Weights of a small GPT-style language model, trained from scratch on English Wikipedia.
Architecture: LayerNorm before each block, no biases in attention or MLP.
Each number is 128 + 24 x the weight over its row's rms, rounded and kept within 0 to 255. Layers, rows and columns count from 0. Numbers have three digits each. The size before them is the row's rms in percent of the matrix's.

# v: layer 10 attention value, 128x256, rms 0.165, rows 25-64, columns 0-63
# o: layer 10 attention output (transposed), 512x256, rms 0.251, rows 25-64,153-192,281-320,409-448, columns 0-63
v25 097:145122129090139191141096124111114113134094139090094142155129125140132124123140132132115146130140124115082124131127160149142136090149109138135124147109110132200102072140141078113134136120154131
o25 090:187101091117128119175118114111115139141145127109097158077129141126140108102137120137145148110108149139108090138099113145107159089152128123088093130130137143108136089110057116151110122097148102
o153 117:109129146132141118146138132132164128127173167143121035119111100109104124138162140120155092146079112122144142137137120136148129127127087084079147147108157123132105125133126122112143135097083105
o281 084:137142119098151105109150140183112133092162153112148120140142143103176104124129126099091149105113138143122157133107126120180122107106105159152109128097113093118151096115130089095149136123124140
o409 106:143106118115152127135118105134161117141135150114056083133107125162142145148114138090115080112078121145132155119152076115090129152158151096131159170131091162191122167117142134110127128121141123
v26 098:102119148132142142113116156119126125069111124149101168137087125102151126100114128124099166136133129139087141128142118132143123104148097110096099124138135155131147095083144133116137103105125167
o26 089:111127131102107079112143150145105130136125145129200142165107071161113113141134111164090149144121160131123160115137152144122128103134135147085091118158121133135108095115172092116114159124117105
o154 116:093151143092102166176076125146164146121123094152196107094112162166180140113107137147131149127124129088140120137085134128140110132128109127140143091100070144131087120128105113133152145137124120
o282 084:132148143121116165171131127098138113117128105119110135144111173106130123105135114113157125125108120114121152113092142117155111154140144152128166145109105132078164164167114135132119094173120169
o410 103:154137144121108132120126096126135122174125130095125141082120170156171206167128072181127146166121123109146125119098065130132115155126075129147156071121103128120106125091154136130150132102104124
v27 102:117110115106111094101121113143148156143144194110167099119130151091115124123091148117156101146132124108087131122126164166137118140158126111140159130143128145082146124111116130147100088105183114
o27 087:117124130109128142108132140144112139116103133100115118132136144123138148163171132122123126107119096116106202132119178172089140128144132116083134177150097106120133097129140142120089142099151100
o155 125:139135170182115110140118101078161107108108104121121145146173096171141101123116145122168138131138124168124113125144111136142156102146129138130134069139120115064124149110073147131139105131147127
o283 081:081130137092144144121122160141109123075119109117157137118113142125161143117123150134127098133130165104130095130100107096151155120138118100112130105142123106164149153097144124134123120159128168
o411 106:149106123168097125177109146130145117132126100139152158112148128115141115118101088122144151110124165167121125153165110113136165081116113169136150108123104138119145130106103132117133128104139135
v28 106:116159118149125127130119139140118117114118139151119131099141149142141142123130130136166097111124145135133135148128107123098122071142110145143160103087147134120093107155151163092085119147178138
o28 087:155124105161125118141111154142113123127095140128095129114140157186127106126133141182118141160105132092116177143135055182128114140124140116112150129147136157151127113166125104156124137095161108
o156 125:158135145093127146104089143129116121168149163122147139133085068096128106089114113074121126136128126114125140134173143099113147132090151116135160162089117119148132117092155149129144090160141113
o284 086:138159110124150082141124137134117141204111157125128115142094140125124058130140146137104102126138165144104120139101117098092141095094140149119105099163118123110127133119160125144173144097104133
o412 110:119099127120127138068150101103121119122171114131090142131126117124075149154108083119145128160140106122136149166110149149119149170114093155120123132070101068126111123074142139149122107162113147
v29 101:089136132172097117131119134121109129137102130083116153100146159095118149158163103146084150116141140100148128089129153166148145071120121123132138064165127094140184152148125155130145135123126119
o29 082:101149145148090107121091140145155150109118138126146137092114142095124137123173102130123121114140147128140134099101136134141131126112152128094109098079116117112086161108107128146097135144142142
o157 122:147132144152110143141122105135150112125113138124080119107136121183153111146136162162160069108139130107163136125192144069143082155148140095156136141132158160121097118122088154115132161150105150
o285 084:138146117120128136083118124136133121107133160141165129078095134173098146074203144137115138112123137156124143129124146104091117107133124089142139105127113152119099111095101150125109161106112126
o413 108:135101123146129103146132131145117128108113087133143089153137164146172109170133157155122141109133153122132138096145136121154080105103150161120133127145098137079106101070148154151175068124140141
v30 096:135128169155107144108115185115144096118102127084135177096125084108125125137065149119127149150146126113103155124145144160073125154145147138135163100103103121121126098135135102151148128127128087
o30 089:104113129142156150101087117083173142115161138087131149120142134112114128143121121115154145152073112085159143094135151094097119135122148164112158168179123143142133172102149128158143076159156121
o158 113:072111062126138103091149124139083148115138156120084136119174126112180136106101143137147142095122116166175125121115148125118133108126105099119077127125139152131099138143133153101131125105124159
o286 076:140192176122117128163092117096190152165171112137112167156107121164121124132151150157167153131100152138139142119095127126108120154082109145125132145136145140157104141150139119142114122121127133
o414 111:135110100136129120135122111168122091063114135137131089130137126101159159153102115161128133111108074135133128115118126131138136122140124139095121145110149134109114111146145153136143106161120138
v31 103:124160132067151148128160098116131126131158106126113142107155125178137154123135115119132158130150145128130135094125213126149081122121073164163126100181106171130155107137112122146149091111133104
o31 082:108145148080143095097154122102118159091093083113135136165138130118129134100130160114159130098109093142119125112161131123096110128141095147138126114139124139130125114122129171160120114135085113
o159 125:130080138126153163162127140173144187126165135120162123153143111112149114134125119150070126162099161152135126154133092150158122133102155116086119139072090095061142115093173071152127131121117134
o287 077:181108121157064110167094118145084119139117164114117131105082124118120112098112133109098124111134096138126153115078144146101066162103141105078109088128132121103101137077110148122124113120093102
o415 112:081072142182163156132164132148112098124143135168194117138147131113142125116105091167072089176120145126134103134137135126150106129071118112139122168096129101130149132132155130128121135141176162
v32 100:142130132118151150139128108131079160159133149114127131080077164135135118149115141170119143114164145140119111123121095131147157121131188129177158124136164161108111123102127102130169161103135114
o32 096:142080083114162097132102108124094129139177139158175124135154147081163096102148130132150131124166149161116115141132121111124155124136126146122166133154137134120120120138165142127149115100121166
o160 111:124139116195076141144171129130122115106183119088122127103159135119090151125105111129152126096153127146153129160088131090128124139142112113084126121096154121129116104173150113137117118127118138
o288 082:136125155140119160136136129150126129165116141136179114132093126143125151111092123124156121157123124122145189097134150126150173167150147095095103105130116146100137077136131157110118081110080120
o416 102:112128158154101134163113143132130118085141145086133191098132147154120161151100139175125151086171095136118130140134156116124088127142126069135103130107103082150136130148157164089129111124134124
v33 101:082132109119121092113145137142089099100132106175130159110123107126139162135100114145153161149152114161157095143111097124119135150145125149145119146091136140137115142081115143134193149113129154
o33 092:098090114142145164141133190145119144086126118130107174152122091190126138151117118201171075123132136146134149130121120137132116115138096125151147142101128134189132149122090142136128137131147119
o161 122:140120102140132082138159110108140139112147058088129114098123148117112119123110132101068138100158134100144127132163110168105142130120145138132112099126130135104111136098119139147135069125158118
o289 079:082151129092098165148131127142154133111144140144173112136091121158123096148092125069124110121136140090104104113198148105146088147111114097128114127113108083160136117123147137094121082117161164
o417 101:145192154132104111151135134101107127145152083108164140105086110146118123125126133134096124110154131117137102168142170164143125124086107175110100141145167183082119165140074089179117119109088141
v34 099:114159132144164076054148071158174135084103119141122126165135110106143111100134107163134090094110104142116104110160139138127090106116134109102135132117114161102162090100140143146150141081133113
o34 091:097116108083115104102137098136135111124135098113117140120151104098170168137152152141109130112136089138168179151114141127153153122120117094092111153115133112128130103118148130123114114107090124
o162 118:132086135132143139165108134115127109141168159124135106147123101105127122137046141127112124133147137051101142128146147071106141110130149129119104113178121118126112128159124137146096131162165115
o290 087:159120124110105145130109091115133167138077117117194142129122130146117159104146128115133160076150122145130085113113131072111111191132128116171121113085104129129117165116109155096129134135111103
o418 101:124125134102149131176164154123116130134142146145101166120131152166110096141159165102129119159126151109117115131121137126096145126165137133147119107161099115123103099129126111194126091097154134
v35 104:137117157141161095112143122094128170141164051118110077149122155108151117124095139132094099134128126095125136089177141174118121119129142132145124151138105134145121144090123113144122073118131155
o35 086:098149087139157138104114132090106139169118091106139094106115186137101101134121126092169144120107129121103119124123143153137099169125138085116131139097119134119134151156084137132129096137141131
o163 122:162148138137115125157117105118172130120160172144111157170092092060123131117155127158094136100135110169121117141127121155112126143096171191155108186135133115110153140141165119129165160094144118
o291 083:140093132128138119139105128166115098137105104142184126109152135127104167150138147110088138116100137149153161128146141122195103087123146135117163139158128119078139160126118141099085140118143162
o419 107:161114131142112149106151123121122143144098154134057132141127150083119114178161118143122136136118114122194119135114116060111142120135102162099120110150099139160117149151181128128112139136140158
v36 100:172097115150120127125175105111095111151131122122103138136074099158123114158153156154136128143153117131099156115121130162098115140104125117161125134097144100117158153137168145160144117143145135
o36 091:118098124123118145131151071170115147185170101131081148126042166137076121157144146152130122102113090111114163116107089158130096138132179129137108104125123140177148148123156126171111101092161136
o164 123:132144160179144055173096154148097114145159132118135103129147084129138133148094096134148137166140137126171148110122123124173179181150105136133091114121098091122112138139111107151143127140138112
o292 080:116146148099129101134149128073103153113131165127167126105110138113126129116104088151122104139090111141118120150105048112147181184113121139086132104181148174129121085145141167160077132131124174
o420 104:110125137148127109140084141143158152125114171106129052114174129141153133168156136115150150134155119119129126136141129105187131094164145135112129176146144134126120100137109104080143118134099147
v37 093:121079144129140151098150129157148119119083113127115128086124154105133154149146142113139139081103151140114113116127150166164111120114085128118162128126144090102113127093141123150121169146174158
o37 079:162125123137174143122128153160109127106147129125097085138093146163092116096154107126120123139147157112130133132128120114132113074105129145187161087138150162121113140136092177141089129135103141
o165 108:113158139130128126128122118070120144148135154161101121138105080106178166081131152131093149124118129165129158143105134131133165126119134126100124147123154120142094091118140103111140097141144122
o293 089:144123112135104138148153133127125141122114104136150176143114139120129113131122151159138167132136133124156094110174075127141105132107136098117125181108126130088143149176090150145143135153149157
o421 102:124145096087147105088113102128102151121097119136172093132167109100104065131143176118120112147147149141113117123124136145121132122161134153093095118148076182141102097135145061149159108132110152
v38 105:123092140109120068146093133145095123118118153154149107125150153120130097132104164188120128119119147173192149106089158107149131150138127140087154118121095172155127105159156158144124150133129160
o38 094:115117149143119130118163106155114138084132133151118095175174169133131124163137131135130138123145114165128123072140166074181114115159125141110132112142148160121130149113185130136094130143112157
o166 121:128160107146134123131103065126115142157101117126107138142145041106166135145145127132145110134120141144153108152142125165144155113152113110129101141107161107114107158103075111140129115111135166
o294 081:168157149142140148100111125148158151124135117137110150187167105101146147151136122133142136106159103127112138119146093130194097105117103119082094139147133112127145138077117146121079101120166090
o422 109:094139118135118133102117087120127112137116123161077138134108149124152139084134105156133129162100174121189112119121148153105124135120102112152109116127125135135128114159125119169138119149097113
v39 103:134139127132092084110094121155111127109121157102123174060147098123107125130140141106137116107111131137122109135138142130103107113160123123153106127113102139109118138119167121138110139114157117
o39 084:106150154149109146126122172137104106140119198114138107128131168109114142169124077089080114140139131127125121105123131114118115076140134112105145094110149179123157109132177115129133142107093145
o167 122:141133114128127139127129135164103100118168097124122124120111130149161138115135148182099111120124135101104124152107117098135165143136150158121141148081159114122128123135144124158169123148141154
o295 076:157131127130112123155161101152135136136159128134173139131157162194191116172141144104114117146152138127148113160132118122165129108071147132103122139171117129119103123130146127166111162116106156
o423 109:164099116135150161146071105114126121133145116117140076091104119129122103103107140135127155162122148134119109103102128124132185124139137132121117114105120112139100124118108131113149113130158120
v40 103:099166156111157141169156175139101155154137132127141150165108135182136137112118158105132107151125144076140121106120101124147147144094112072118105139123137143119074088124108193151158118173072148
o40 083:138134126101129079197117197181132114117175138135105115151131099119120140099116118120110172111137115111073165123136116137150154092127132137107109132140135103142103060097153121105125137126118139
o168 120:123146111159118195098150112118158100129106112140112118157114097108133147158170118120147143149134127124158105121128148161135115130145175168140142111146172143110148084145088126153124148067106130
o296 088:134121129116119087132124092107109153189089111150113107142141076117162104093131123165104148155102145137133149117149143147097123125149162133141123141079100108146110163174181087140111103090108137
o424 110:171118092168097164105135120104135120134124144128130133144074124126153123142104120175186123150138098095168139164103122111160118124155147125150138116180162138107123091112119140123164105121134117
v41 101:104102137148129151102122148070115136155139105112147094074155132149143112121134104137079134104105117153127102135139131146107100099135155111121139127107094136128130153116113116136087160130089131
o41 089:123113131070144115137129097079118077133125112107132104131123147125136123113151129152131149114157055076123098142146124118100067151151154145103129133145139151132136125109114135118061136149117132
o169 115:133156138105190195124156142159104144120105143153154126096136123104104112141093157158179124137111109140180146114152116147108131158081114147139105091123146134136123122127104130117131141140139118
o297 086:053151152135088119110163139153108111093137117080128114137132106114191065135141170155122123101126160119179132112116136142121099164114122127122103163112116096113121160169088097084082162088094111
o425 108:168102167134116137153116168170109140129121152166093116112103130107090128176090129169135139158109075129133120099157109114115169180104094154109082060125112129137102126109117104105133115125135124
v42 097:112130158142118164137126136119143178126084119111118086129142129144146156121182127129158163113106119123144142185130144178098108137118111115104068123124123129133165177128113194155146086119161137
o42 097:111107116106136121161127139109127136131096129102106106141130160134158109075112081120114151120127145127123119160149100144111154131156088126148147140137131148177174135158101130103105111111184146
o170 116:112183140167105103081153119112136110137150139180077159166123169132128111123159116129146119145168146103156134129152123159125090101074123193116137151149111136126144120123087135107163149129110160
o298 081:117111086147150115151122155106187174112141108098121113106099159135090115100103107113156158112140146144141147094105112153114152099114154107132140133108136152151155114096105130138118109128095073
o426 106:175148118116125100156118122136110133172146140169190126168118122162137134153150130106116122114154128130129093132119112135112099106065121118140106149122087113129085159140168106147150188155144160
v43 096:153100099085110108120095087163137162110106124094146141117090115133130082149120107094124096165127071133120108089119141112096147125114122121152070117149109089137149123119112155137118156110090140
o43 091:110119130096134103106140099115136165135176145108157138084157124156112114129125111097157094138089134131098102119127111104092125141120102112140127149155156183184135139111150129100103092147137111
o171 118:082111136127109110102119155111140092137105142151101102131114146129160106121148072173110123153116128104150128118105098149172175155092135143107146112178110148125139139134149114140114128134125125
o299 079:122135116134124143107117159119129155160132133149141142093109147118132104178137137154100121098159115117145100130153067159085132140164153127131118122148089127125121102131155121122163154118147147
o427 103:136145143152116120141132097136134081093138109163117098138135167132143161163124077161118099125125116123111162167158179141148194130089172095134144117148164142127103117093093132143124139122136073
v44 100:145099159167092096133121126148179103141155129143104096109142139139126114127162106110116161112114152081165153087120107079171103114154126111129113171137134141120113118125136086155114135185123139
o44 088:108153170110122143134076072143127119142112115117064114115136158157134122113128122100116135143163123137153116151085176158138168145119112112121156150126129118108136119122127065116135154144100149
o172 122:152083109100180145109140157131122150122138090089123138132147102158119172113095115108134146113140120116139148118148134089130143131112142172136124113110115145158164122089135183115108109113099146
o300 084:108136140133148104058174161114094113120137144124112085138131151124137128133117085133123135126176127113128135081136134125118109109111125146134168121113078139119119117113175122123088112175171135
o428 103:120104086130148149105134145131113121087105107123141150127151084175090136126122143137147131104135164128143154176097115130162118168133117108079113133115103143139151137113145089156174094110094111
v45 101:123136137124164110147114149106170122123119079129135128163127125140108118135149081130181138087135156094128117128106076076116146145148145123124128133109110178144074098158112102141130117111138097
o45 105:124159118137166115146141150103115123145119137125210110145141099115112093140132115142144128138124120119118114160124055124155118090151150169115152148117112123110104153106143127132110168076157128
o173 109:113127143121162120149144123149140191121131153105139133123113143120142117119138143089124122136113123174113153152115125144135118122078142131136096122159137107108149153093145129152134125163143135
o301 079:150094110136092165149132158135135106119147153086052163097116108117131147123120162095123114126121085137144133124120125092111116095126159130146185141081132123145169149120106149097143180125093160
o429 110:161122118146112096149097113119119175124131154134136142127159154099137145124112154159088134158133116144160127120087134137100087143125122130124118094154138122122150100109122129154171120176134106
v46 100:178177116140156142134116139138088091136157106119158137128129139109138120141156102159132086153140132119122143107109136145155100188151128112188114121093126118127121160157121095161131132192131121
o46 097:101099138150153130135098087127113091140157137109105160128158119070131155151146124164123114125121137155083143175121162150118114144112121127131130139127161123122091090146086141165124089092162114
o174 118:181139134134154152122155139147116161115086155125123088107127143116140150105088134158111151125083086145196141073100137130109136140158184157117144145153117135116142139116140131119112122115148152
o302 078:178134165120076153126112114132160084164116129104110140120163150143096127100120103126159113133129125153123159145135114090148100139143151124136112123114129135088166122098134163118140105151138160
o430 099:178138071117122086148141128133127156124124165165086123148145153115137122153107173093161135117138116114129135120128116138108158112115128168149102179153111119159152122107151132089114142125144112
v47 095:116132101149103125120133156124125079085126097109118117112077155151129125115118172139085135176142121077080156129164122135125157129131109147130139100142103133176179153117165129151131131147167106
o47 089:138123123217091132122085123123132111119124134158085120112090152114096088168101155145108128127135165083165132128064119136102141120153140153126098119130134128129121123151121100106127130120139136
o175 112:098127118121158143167130135143139083084146146106161143135149142139162148109129113149133118119115134140125105097124177085152170154105164132149127077158107147140105159081123148083110134109094127
o303 081:147107143140104142062130105113137144181113163124119139130135103124108133126171167113113141187176089088123118116075106116110129138122113109138133129128118137114159144117122111133165140099132139
o431 109:113109138099148091130160144107107086168117126163180136142165111127112086054127126180149156113140087149092153077137182126135141131094143090172137102132130123124074106139128136127133151134109160
v48 103:128086111135128074126149143161123113068137161119088116157074114111108144132113143105182124133118132115104102113133135173161130116131176116206117161132129116120126105119132146119100132067159148
o48 090:126157133125144063133127125122106107121144150128094073126089082112113142153145133113166122086159148125119145127144168135120125144125134135145092128106127153126142151114159125088121186099142179
o176 129:109140130105163188115118155101147127147143129128120141148109164134137154123192113128051139153147108114129122102128081106095136142109121157109165122142157114124139190133125117125129105171123124
o304 083:107111148159112106109118129099128134117168112125150133137151132100117132116097130153123148097106120129086140085109140155127119097142107156122108129122075094097147096148077117160101159144085120
o432 101:144128126106115152115129095086157133156151146161151161118116139143153124129130083124126121120123102107174089173133114110123112152108132134128146092134131107113136189100103140141121107145166124
v49 099:169131158086147130105138110109098192127150166141148102098139164171137098161155131111127119160152067096141137136090129095133132098141156116125192123108131104142089117090111143137133176131123108
o49 082:114130146103145129143143097117135114151123176151164157151118147160120141163077122084145104193133135114137179103156148117137150161146105079150064114131130122130100119162122121114153111102149127
o177 123:142150095160138131177146163104139121116123115117115143136139088115095144118072121146121115138130103177090045115158106115155084131119121118142142120094121156122170124139092126157115085106130149
o305 083:135169113109141124113118171136143137089084169124090101124143126085155116135136134080148131115134106152128142112167111076119135123164145087113099134119114167167137136140138148112140106114090105
o433 100:186114122065106124149145114098130135126138135100139121119113103127147138131145165166120109120129136148122134124152085118156104122138134143111173117147124134136127144155102135157099144130147127
v50 104:115100083116095151138159175128115158113167134123137062145144127116133110100124148158112116120128137116146151173121158153101128142143124142134108105149101157134124138140124139106120105157144080
o50 092:088121097175122123137062126155113161119149167142165142124149098110159140096102131158118114085138091129131117115142122126133134119136116153118102172141125132124160174137140134117118136131111143
o178 126:095125133072141114131122136174147113139139139137122116125126110111131146154121129148167146150139179135089133146107163134102108121131154125130125104128114101130140125106150125121123102128146151
o306 080:139116153134092120104113104165091119167155127088113156168126102132128138166167127111130117159139198133109154127128147102094153105093152125094136140101144122121118134105125142147105087105123108
o434 104:122133144083137132076131129157163106116125140138135121136133171159139155143099116133146090145089132123073137082135131113116113131112142092113102126197092123152120154123133112101122098126113116
v51 099:076088114140099102113122141088151129112170183134132130151171131127134123146164146110112120109165147096146114111113125125164107139153134156116116105136153147161132141123145163137120107103085134
o51 082:118127119121095137140146148120062144103085109137060101151156121174139134158155127142124094164159153074144095089147141114132116116144102158115127117144169140112148148143172111192118107143128144
o179 117:162100143114110076141127143179152106106105111149145135114090121124120141131126126131148118124151112163058132165134138116087123110113148126132126120108084154154135127131109135116141183096147147
o307 086:157151143100133128107128162105098116116118128102112131134147170117127140122140153135081147115151117123128118118143139088145116137114129165184123129120133150104134105144175123107125143106162116
o435 108:112112112113099135150095076128165105086075107150068163155111184120134095144103105117163129128092077176121153135077084122133122117102121135100118126110113134099081149097092116158102106117123126
v52 094:087135141138139074145104133122103149108139139133155084117090129136137144085119114114173129152119138131161120121114139135116100147079067110153093094120141153116133138139113126146117115150125128
o52 082:112080141102131125074096124120152172095151114096159117103119133133159142085098138092120156119096167118129169096148153115101123100122110126139129126163143154065183110135159127111112129139108115
o180 115:166153121131085156101124087134068141138161128151085147122145160128110116136139095157085094135109106116100149138166114125145177148132151159101172115146090093131187144172116111160106139120115127
o308 087:101162127111101155113100112117115134112131124123159127128114111124150111131130045190160158122134107133114087134136121150160142160163116101103103134070121179106127157097112130115136072141130153
o436 105:128178122146127134164153130113157128134150115157092159129099112116115126106107126152120107164124122141122120145092130113123144063083148183163153101159123125109137129143118120103102155121122097
v53 098:140109160063129081102139170122106131163086162111117138160113158135119161140172106160129125148124172154127084177113101130132139177142112097125081114154123096118139113099122121140132159149134180
o53 086:178130100035101134136140133112157111136163149100092151149103147091157109178163119166125137114116136132138136118105119114126136153114125131120138136138122134140120107127135145144139128125117136
o181 126:096156144149177079129108126120108122158146091138143092100137134167134130147117162118122121133127122167137102111110131139073135090106157135083197131109110116110141080152125164113132113131154130
o309 085:137116128129118119124102114121135088110126149136082137129158129135111093147094119122135112107105100115109107140106134176113083089117076140132178147094149115140087122151137118123146115061105104
o437 103:111183148153154087120131149168103122155156055081101120081128141134142157100124170108118169108178130112127099104142154126078134107108134055107139156107100132132118146144092116128149172145166131
v54 097:111128180108161127133159105142121105134135118100112121119123134125119113144110094133092094138141127074133139117113121117145155118152099115117111149148116156115122101137161107128150130189150151
o54 082:091135144120151128117124124153116145162109122130150107125130114094130077098176163130107134124143136122150124133120104122150115113121073082140111091110131136151100133138152137117143159177113117
o182 110:152132121154087134118128158076095166104114139104102146162141115111136089165128141147159098129072085123112125087135122114123121117145101107145107109140105069135109125091142117144170129084135142
o310 089:121132147123142093124101135122094134167139123134113112120148105141160097119127157102107122126098154119115107098122170133103095131149143128185089138129118118114165147103134150117113107085102155
o438 108:200149147140136140107163141116110132070118126107174140154126130109134153161146075126136142116104133150137140152100150150106123118117141138117132094123126147109104136108113127112134136115130127
v55 099:124082136160115137120150114153081081148133158122112125142110084160129121137115126095162137143147129123111151121139102156104124127130075120124064134123163191113130123088102106103129120121107128
o55 080:102096101120116150142131124141088120169097133117077127152149087116079079173109148083142118134145137120135147147165140157176136109087082104131130134105153152097122139106116087134128080130113112
o183 121:150117121095114095178123108100164104127093102133169171115132106091144153099120122155100132138130119124154116115064128084095132119122118101163146152147092125157104111169104149094128108090129126
o311 083:148126110141160140096126130134165167167141094130110170140147140136148136115140148139137134109114135132129094139130154099092097135129154165095119113125135091134183127108140109130105062131147119
o439 108:123141123131077120152132162125143142078180104124113162132113132126131125123144093119153112148099138114133162072083130140086128136131073111188149144137135095132121128174077164163112140124119118
v56 096:137141108155110140094100096117127130104138079141133124167130135147108112133127097104148135131085104171176131119119142091143138119115096171076122110148110128107088139114102185125151101158125109
o56 090:115123111133115149122107141133089090117101092124066135144151116150067154117127126143129135162098112100153167133117154120103116140130087144080152128162145069105096127103128162114132141123119113
o184 113:112126106089147165124146156147142159131161196121118154109128141099117135134133119107092109135169152128109135114121094195148126171130129131187120123157135170154116089136091096184153130114156114
o312 075:126122148140143138144151114140150108099106100155116128098169107124102117093128178104124063136096134139123105097128097126096106086149119123132118076080124132132105163160125095181113118110141101
o440 108:123142127117104136147160168126129152161156140113106153109105137142146134136099093124129156112181140099111121098117129140129132150106159134155121114118115133170156100100172104129075151136099113
v57 102:119118084119148126118112144139122159169108138145148114148110198092157141131118113107148150141113078096132143120164152111153121136124096117113141113129124113161138102112144090132132118106136133
o57 087:119115174125122113151099163145103157188137115120157128117119145081180131121121163150141201156099113119105114120101114070151119125146138155115094155113129082132109135177132103113129132134130130
o185 117:174125102123121138147102106148135111130088107114126123122128076162110172113159123152124126099136143137137111140185142142119120090183128130165151152098140127101121168122152138187118153110148109
o313 085:178084147112095135146102111141097140110172128134139135117137134140071153145145110118179152119160113122076140125114121133132161103124120190119138110112078162126150168109169131156131111133109125
o441 108:160159093141139109112128120180153105096089112163123094141127129115091114115141115147150125072141160119188121166117169105134122127131142116131133124107153159117116162128111137117120145140110133
v58 098:091117089096152127124113154133071111129153134125116149141160150112172089133148132106151181140116107132095117118144115106147107145092161124140118112127137130129132145143176101189089118112113097
o58 091:101128133102141135067137149103152107139175144116140137149134164087137094088149116123136106139137097124148112121138161111136088137133164106126163084136121110107151114130159132141155112130092100
o186 124:150154133174164146148080130141154198094097184154143131147124138125128162130128136139140114133111151100120162135190128143075139112118093129156132136139102136108061140126138108119144156110144087
o314 077:139151141117165165130137141136145147160119093137146137087175167116187149156116115163137138148110087104126159095117140118141172115145112166137167117063094098175133153155126125189117137121095128
o442 108:123095115161068151169119105118146133069123133133140151153116126119109168123109097118135100136130137079119130128108153148110138109138181129126132161141138164103107050097113145108125143163129101
v59 102:128154120117159097100132127136121122114121110154136143120141143099136121101120146109124113123146120140143126117147121107167084146186122184158082128160163135128112109150108146095158119132168147
o59 086:112135143126106092136075115105162106150132126180167102124121129112154118156101143163144108115129144121152145123128072095112111139146145106143149138131128117144124096136130083148114084108138151
o187 115:128110119151132161144115140118131170149153090124133067163112113149152102151147090112146167135118164091160105131132145176129146102120109146100105156112169140118086132117137145141110110129107118
o315 081:135151160135141121133109125140147118117114134116112119108052137133132124156085121133129102141128138166123130126173110153126133168132101109116129084116150163145149152076134089108138145141142138
o443 101:118147094111113114122122107135126146116090111098075107158106102173132109118114046107085130095117137135162108153118124131128129119175115103134103168170108107146106146114115135162110151131113123
v60 099:087126103102118116177147124197129129135146135122122085125139116135132102150124140108145109164095143097125144130150123133146108156165154143143118122146092137092147138117129169146134126166113124
o60 083:108123098100125151154135128140126132108111116138139127165118064125095160109123119084127099121167135147108071142103146170157151135137160120144128139148125093114145122158081136119162085142119123
o188 117:152151150138107102111129165117120111173126126097098177139136143127118073117084103115126118121139142159101133104140172112119145130148143144161144110139117114095124124134115089102139099097149129
o316 085:162140144127119129095108157154162132134134148138145104142125080118134141092123130111174143172104127147139124139127110142120150129156114105168103126120110126081112120140138154142131167136104126
o444 111:141128185156145115118115136083081125111134093155121163111137175096131162174117076110113125118131120148139163105156138156094101110120123162162122162093121125081138138103119086125094156121162127
v61 100:146156129125119128136159122080092116121105136120122175135155107129113095086121086124139122141088160117128108152106106188151156153136105124146099116137138108145130103164158177148139130097117145
o61 084:148142114074115085130155123137124162158122137142153180142140117125161120109108127137122105139076138118118149137105110157149160169137178110138120130084124121119159152143160159139142138094155134
o189 117:129122135112136108112129154129112145137133140147143120150117110140114140176150154098097138124152046124117128147135124143169092097143159118151160143177079143158119122123071115106137085128121124
o317 087:089177139130150108173131139143135124128149107113167127133111102118141127137148143134129131129128150156109146126144186108132110155187137131174172094109147094169127109167135176156113126155113134
o445 108:125123108121120133112103153146162110172139081158132143094120105123116131164144130123045144145125086091110132096103155138124105102120135119113158152157094158144087108119148077069118121158143150
v62 099:151122126076153149117069159144109123150136117147114135142140160105126115199107127127098132127133139145137148129116160165079095120136102159139119093148173127110118123150181124120127128116095116
o62 091:071113128097149101137147145152110076104159155109139112124126114054141110106151099114121115112109119168120091108122135136090156129166095135174089114119098118121117177138099122118099132118129084
o190 111:118119148143155084128137119108165130100099109102158129172157118162135109152110135126080154150132128091152152123116103123112122138141128103127142117098088173113109116128117113108101148098131141
o318 090:142099168118109137111136120134143128173105146145125105100111139117156091137106144132160094168145129115154122099131117131107108109113094111154152130127091124142132076119127132137141126107144111
o446 105:113153109186134169148181147108153139102114115164144099137151096164162134146118112134121134133111126071145133119132102119135112130116114159159158154128111118143127134136141116132093143145148139
v63 103:153107138109104078135154110119111113101175115118184122122150128134100131136160129147188113148155140120116153065107118151127139098145119149090144125135156129131134131134091112123093130134182139
o63 095:147147141083149104071128088102124116126107132106151147141128139142126114133168134127130109103159141118139166128069126139121173166133137068125110147126139122105124110073165129148095145107125122
o191 122:113092177123160143122115126139132143139135157164097119085106132111130134100157153115109126177112100104151159132139124113106138091129116128178098092134143120136104091165127158114117108104155126
o319 084:136153121159105091122135140138127104164147136136174113099143132156102124165157112140084113114150125150111139117162160128121125140102172165141113110164126142124164093145128087112117120134142110
o447 109:099095105131129104117150156127116136106143150108099104165162089067121138118108138154132107134169162135122164135107137131121153081153083125137152127120149144169170085128102132142134106108123141
v64 096:137108148143123108090109070084132102135146139169115127126130094134115119110173140112140083124119092130143165136136177117124123110133148139154113078149143146129127166158134122101160108140105110
o64 082:130124102129107090116101114134133117137139161129121124162068128137113112118118142092124138157133165160115102150123110175112124138166122116157149114145124091163140182137135093101192125114123135
o192 121:137128174151154146140150169159114138139163124152112129126145117095128114127107132133121172131157084134117118121102112125133173130150146110162162183177146075121135155120126111170131165115142137
o320 078:135135116140105157137151149137151142079130098086168107126110127132119139158146094168132114107170146157140112142129141091144106137097086156090149103116151106093112092093120134134096154169122085
o448 109:148107126129139119101139130116146124136135142145160105151119122128163129114117161095133135133124110117136129138111078178132135132151126184162141161141132137122135134121143172179127070155147099